{
  "n_head": 4,
  "tie_embeddings": true,
  "init_std_qkv": 0.0432,
  "init_std_o": 0.0,
  "steps": 6165
}
Each number is 500 + 40 x the weight over the matrix's rms, rounded and kept within 0 to 999. Layers, rows and columns count from 0. Numbers have three digits each.

# layer 7 MLP up, 1024x256, rms 0.117, rows 293-342, columns 0-63
465535519466520494541553483483534482537542528469487479591504526468488532535567502503546519501539501498452409474502566591483547528488480496468546505475523540481528491548513533517402514467486511
503480538475494437484509542497506471530457469468518510523477545532523531438451485483393488469519539578530467492507504507498446459512435499617472541488531461519534533546474487489508581497498494
545448565497508471539527516488463546465488540498544511527568471384513529545528539581514447517463490578491552559511472455475555530473495542521539449474418467548483470445534470516558506477450542
450507538524473386403426443504499548477517423536461486470417466528548548453547564464508531483481477458469438535541494489492500421428509453496522533491556468472428500519472528569517488511520525
518484496525498400498454432471481475505552565428581569524479444450537387562525514497490568500482555447540605476510507515433420487538486496536433544444495465464417483435519543561492572537516499
463508525524496494512490467500536502520497479549543475468529545557457524481478530537539547545539487568468475547490492492574467496567556522458511506530468469554501426518554462539447452488475474
488524538526541470467516470541418478506525460493592472444495475543497487517447547546546468480523568524520538520505454508529523534492520415500498512504471510597527517489465401451582465574499428
587437513452481478517483525502517562462475452381433555344430544491509507508445511507452513477508546508523585501526443481467518480544528495533515478436476511504475503483609434527481480520534452
607499584477508587512516559521521533474505466411543443507505508528538476531472522458500443466492544518517504530579513505440551535494511515459430529453552448501482469517530504475488452554518520
518434458484513571457440443484533511509530558517508534528514455532489507481537490481404451532509504501497546520497549549488509519506466561452573535411480522443492488563469488522524476528533563
506502502462501486539525439512537489448482505479557526491458498404497470442558557483512459473461501453508554549431385464538473500512464557498541528461558555406484539473477454470490530560483459
568485507505488392535595461445426471495428590472568514489467582467524485469533508463531451414517480519552496430518541556518531528491537567482537491473433542535485455548535526554480497466565551
465486490436478554527486457490485516529501530533422547508551517522515516531576446413493437504499521494524533527532526573553449446469545527544539471473581559434472465458499467537476493444482519
471442552478509477544499528431576545537552474452461551530462545521513532464526487397570503549496509457518570508488531459495573532461464602421597493522456510495485397453517529469468552597530494
436523517484519435580519541456449497526529471507490495490487439515496455407502517488514481489549577452550521530534531527471463599458553536488478469429515489555459482468512475445484475445498463
468529506449488428539454481511515549394469474504476524488529514483513512489467481594562491494452533459524608489506457495510473472525587496566438468425545463549454583518484506505446428559521509
492496493425493407510410506548471496490458487501540510519521523386493465546520492473479578477557508471517576498498526496494539512518551500444499498470523507473438492519420452561475576526476453
541566467543515474452492437479578441507470427513449562515505436488551553514517501540516441493478562516511482550486502526519505510547511485481548489493485475497536505562547507512470524444496505
508428457572454497505474478505454542581424508454511496570436480530520480540461568530491472468493475495459592481620461467496525564614541456468442482524544459524501537455571466449523506529520460
511449458627493523448515483511488509524543548481506492485486608540552607469407462488483522507474483484520516568513506517460450478495529478439532451473456507491506505529554505461496487519519509
572518537509432475495423498493483477431505433507465537434521525503568489530386502481412409477542478450525482500591480490448500496458493447522561556536488418463492490571417504479540532497531525
500468540490551482476478562480517508543517530515454506486544471519509523470510537451512479596480437495473537502536516524505498515493511460518422514531499436574522544468575566521453512454406505
501436446503466499457460530414496507534426516497582522454445530536543574504420528509534519489450446485483528416550493512504507583532500529416444515526471469518413467542459481528485508458517491
608495470427518497546472481532485537494543540472543476496493472451442508473469484525409562573482509436478476489495556431454439504524451505453532454592484519510499493501506534393503521458462500
503494510516488531477459424580538469502554565455558525516472512546498520475484498485504532396481474471500520525598548517511507470441520588534499466520521548484532512488510455506488466540468492
471522506508440537566495427499508403421538471466505548458541515585489502483479450471498427602514515473482568535506520552521511533471486497473575541492555475528444439480505583481519539502448393
499498482485483481549502500534511481531581565441368535565489475451568503463529490520397514517579554464475479485436489496462530512529523470533408455490474531550491485605515473522504508567457520
556513537593551518442486499433504443497443492467467445493458419538536590450488464447444519530479460584455511462530510471516479489535471531466487456471503508437481597473568521485496473468474512
471462564496429451519480555440493465516455522503522505476575536501482529561493507450500415433440526490425515467557567532522477527474493502515462497471545512500528504516487479600485533462481464
475541561494522509550509517489457464462482449489486472455521595537443466441476486518530523494425502548436460483461530494503529485463481450469523503571494490473460392437519517563479440506469526
545478531524458481497474469462552498462501474535472555476391428528523476485430451545517520549519458563515457502483444487591504538546542518524525477526577517531499470551471499505463468507476496
492497493549555480451424553514469536556484534477450516530498503447514507468515448587505427500495461466428521460501564515579462609474475467503453497443511436523521525479490461526503532409444521
507540467497530549469509484476535444513537599454438503449529483488551472507500433412468514543477552486584465459525463502485501474455519554529544448494565425513515602354473461571560522482507549
597473481489575534560497549495548493566549522533429525532505475410520441545446524526472461505533496459526510515551469493491554555564552443528447507537498527519511474524473436516460457491566463
460459502475515515455474474531560522507495477470490494454497485509524543593538523458496527438444505482498467473470450498526493501477473526563510533497493435479477347464461536567449552554519432
451517470528575495494531543577541538468489512402442480523531512493505473509513443499466478513466476475551545521479535478496504467515492462542447540488467503498502504482487517546529451540428497
521451451494596438552482525467567510482490490578487513477459510478466517431437531507491521522536539525415468530497518416559468575439502580518559460470557463500476426544536468546554536542539476
456465499500467496503474527507453573563535490578546540528539502472507547453532449526519462535496524519474464527558450512488508519548543482501495522532528466523550565490500406477419548463482475
498523562482471535551460523530547510476499475454430436473519505491501484473468483452467506505538460470434451518591500606485536531489498473519484534488555480550529487493521473556483483521456534
490538540492541424483445533490430502456447510496476530553508569545516504564518532509530509552481524480459452534480529472495506521459561459468563539515485509450471514533475544465489455484502523
551585442564508521539469509498490455525527536495590504487472539519443530413519527479449457480516509544480496524497497495564462521486534495429515527472509480531472484477537536544511494538507458
486545449479466535446492447540445578455476406508495490414436457428511505517452455529526502535421525528484514440502462520467552448482579501484524450511524502475494520515480488496549452499487504
480532542512534463524461465486517498539548455489511548543496445456537583530456505537505456477529485507465484570407467482479526465564509464479465530529487479454513558469456406495421513528430556
458518488507478411552535506506503482444427519498493436540607601512491574412510491512490493475515555530546444489537475472534451493460484476520491496452510546494497552504523508477586448485529529
508450471462437418556514509506477486559500476514444554559549507549483470488453445534541579474583484528504461465507515488422522461440434450450495463479523556516517517467535498489447422440490557
449507537514531494542470513517551543499550546463564491493483484504498446542585511478485514508448553498557519550497421553486415537524499466486501512428479454522464462499436527583496474580479590
522476550509506493478481521504380460549482480445498502470540518498538528503432527540505457458561460456488487428493504488562432572486531444526538590487533563528483488428485489525521480462486505
544447486508559559511574476522510476541482486503470544532544552474478518519539581538508539526561496513529491581464517474443469507531501525516464464535485494429475454497508472538480466446588476
476533540467479537527533455579428463500490516504449493507573496474497497486482461512525466492517522450416533469476507591518467530483523496546467516537457474534482484461438457534515590534505517
594533544520520455473443455481470535561565480491482464544532469460548487506493438531464531517516446430462500485568507445439528562529508531454430524528501519507587550506546483466514484489503573
# layer 7 MLP down (transposed), 1024x256, rms 0.0287, rows 293-342, columns 0-63
493521584444481464475496489519468444510501378536501517413468488469512545512510461466464505480476548494513470506465454390529483496524541409518491515529431498483512482523577457475510488521493479
525547476520485541485509471484514522494609528474509481524557518536484495543482465587565553486477453467495502472512496473531574511530533447527517484490509569509467517394544569455459423518515463
472548449459434461479477457503507459520517493563522553471502493510522439466536468463582484485498489445481444464430509469548466489531494501506429529483552491436474570531469541485473468488440517
577480517496535514544542573481545465560503517540511529516607483514518488543471450499496567547516462546476480477468516512513480544576478531491520479540460490541503562518550532471465488486488537
527512487429544541386508516494529492530488540512467391499499535555441602494468462574480456492491439505440514548494531471511574474552489515508539518481558468508540493521470511492461465485490530
557561512502476499464488491497524569466536442508477495446456519418573407584516548532495521547480557442507470535522518517509470504428433517537512451467485548423508531503489448477505477498465500
569545480520462501484495574440504497511428537474492515528462454401496482505548539495379557515558477474462456513443426531433486499458519567453408434490475560436397474485447504498461523458490551
469517512485532504452497484544448450516555462579485420580566450505433416444579522498489529538500476509458486466529546517509444528509525508480462509550547537502542475507365606437521490474511478
397488438493467493498545451496472496520515479581517543462459436467477534531527491507527571510519498505492503465475450527532451459530514429539527503444491472492503536496448521495468571461485485
504540572592543412539491501516505490514490455469443496452512512515545573527498500490528541476498556438519495503526479488572487557484543453531461417544540509522457562448477507459530555486486519
452548559522474588457495520569515510503462504482484499456548479528508470538487478452489474512484533509449529466513554513468585531474539524457482404452488502531496416506538513542430450509467524
491533485451512524484525499601560483512487506520432488538498536524521537552455578508410469566570501514454458523470512403476493477506428444562460509558494511431450551462477471481564465475398476
505553505555514500442470533521463482492533475564456458483460519471479543369416586511491533516497521497482547428458613475483536478497469484453537533547496427551485543497497497409557437555447507
568509418563484505435516571518418524529454545467508535502560466484450531559495537495504500488554474515456460510531487508504417485518546533568440445518548505457578602513548525485495445401441466
452521488491514485536450456509567541458465454457458517522441508493484523524504561484493540493427465468482459463488509555485453521535431465492505539470437537574598530440536536560532451535511517
445409509472510580491578472542506513537464411538463521511509515448540577515500522471443446490538452490473494476503482560476506492516440540429536469502418512420595536500483472504524520453474528
491488489528466494439499532471548524556560487529542459483467484512509501461476518531505462524465454502513499395551474500420483474509467487528492463556483457460581551479466526507494427510519533
501526473501463512500476528526496526515557528454611519508497532521446462537493530467445523559533486525476447490496548518518501527502471487508493481534483495474514493435573521503509533481488472
458460498448540496500493510482477526418601532468482509523515524583555505513535436448567479489516530467510467502508570532503522470387508568505586564512394528499504479522476443578491509478507504
514507535469533461536453539525574511560509518535548429471520450496498471453480551515474433531489489496419500521530460431530530422482487458452481515517549546512546447494540518560475524468435530
394565449408554486532572490496498500481512490499521532481505466473459573450606473512474535528547544517512553507406512420493576530527465522445443456461580434507531507492536487500467563525528496
523507471517541472501503421512442525513536553489547479521489505458538471523518468534480455525522541574470474549467475515456530567500528552563467555510466542415519481490548477500469528472580489
511493527425506538541448478560549482480564556493436506596584491498501505460564496528459465504486597486595532533445482463470489425491489553525490515464509465534514462510477484498537460418527484
450510476552543591528468402538468420512500485537517542563476509498528464469498527489470445547533532556467498561530505487487468421496493533494486525507565439486500429467460556445419544478487506
532554533427474521509474564385481529488532470476484463524500534528484554472485456471495529513489503506523467467479470543487484422518525503527487492470458472491442475465463426549484510532462486
501492463492547469414561501428598600489444526523485435512550518455539512495553512480472504459530514569453445510446537465510576457542526453598505414459482522482494534486501486547527490434534520
521467531525536507489523528476493544472430437566573439468535497541409491504496506481553527475443459550496514518512502484542444478487426507514537507558522449507483531444477539492540474474548512
447483425458544484458499525616498527495475462541564547508538510421510465477505576521520463540557593430569443467528407520507473508515496508484481487540508538479524468498442474432500556492487531
524555503443555485492462388524469535482501497499474563502543432393475496478482424531509576478514478499490516458466505522467481539500517547446539413480490463479543538535524516437482519556524500
515500476476447486500460455525524518515585539480585500566505470421518520502489508483493527526588556452564591506524477517493547502517505509513497502490531511585533571549463423475560504473543531
503552515434538538537493593484464541575493468453487473529555573483547506467557529495586426472506485521496512462538474529442566455459503483432469475496504511488530450490523473547524470496557539
430513482443483493557566432533477442461497402543553478480607589542485453428473578401557564513412534519535463525501456504512494424489564569453547482532524545446491463541489507548512468530454556
447502510475509463481503565484507492527456474508522513557502427472459577503437492488501471487497510502447561493471564484488430551543455440450494436529476540400491448584491460520505533524432559
419497445523449480485518461539452512514496482481573475488519490522486506512569450462473476509469510503561561509425533467545449551477483527494546556462477489504478509476523606520517486537460543
416480517506466473587472524478480532511526491462507469458529496457526490447541472488456459504450541551507512557496494451530438528557554455528565472517519508508519551506531489495551505468534452
564556549431439491524461426474459525559482522552559550496433453469553516508454558468502543515508479544507559496491457525485561513497506533453487497548556491511541488535528473497519537477479500
503524500468434536494508499505425546560534471437504522521517552580518522498566466512458504479453448474523521540509487507492456507562490433475452485529478493508504568470576526485567506521485549
543488506456524536539465486535546440450476509460474412530475492494470532516478559529500580464558490522457502531458541483507487483500432477494503464520504492515547492452477495485579487539557512
484436545420531476521513477503633482473515512506545478509540534526451523554554472541449532483540607545471531552421448417517465408463461478524494448530463465499506535523520489450536451546451465
525412489517484513548480505454536508480497446471487470479471531472522471505446494460458307474499534471500519493420521483497493510473496495524501521448548406550536467481501454537534566509534495
446448572457534546459503463493490539484467487550460504485556425524500487542442552524559599486463458485584534473543527593483521527554455458577399517547410462466485494494401496404509503503441541
454472545495471511537502536508509390488484467513494592528513538562475547505609479480481486435568513462492565555512494424537480508554484453543491517436496527523556507452505428502485504502515526
475531464466460484493458558531513529458470588479487461511507579579478505445522504498493513518421499564527536444591529494577464502463512491491527576498531524498459407532507538552521441431541398
538490575437531549477444496491579529533519486461480538455414403466447476497504429446452483553519527521517561522418498491482509501485527471528509513508520415553493533528517529536415518483452444
510533494546527518402549515455489576512478542536484479457500493516492527509473502418451478494447466424448524508511530460530514558519488483487469534582551447488484495445431433444453481602489457
559525491489492571634592470520502483515432519535424490507498518525443536477451488508543514455526468519495564513487478512479532467513532529496516517487547588440547548542532471455530539457483474
451483460486454557505487543558582504521472483442450412541499475526561509510466494430534542519546488491532569531535535533470531539481456582542418486516526465507534565535435501469465483508498454
590531519590486431515423487478506567464494487467461460475510432481546476479494501540506458478443526465497423401549489522476513461547459479488410555517566539540521517497435531458508516494400548
498517492513471498489436525463515518583493521454472476521460507455486547491498562497510497498535547490457496528496501476477492498527567530500505475580521515452493517483545514494486468398503508
442505523520440557482534448551522500513463497500526577493540486507463451479594528531462506540509572548429474558402531542507495510468433512535519442483475440469407492463525508476486544484509476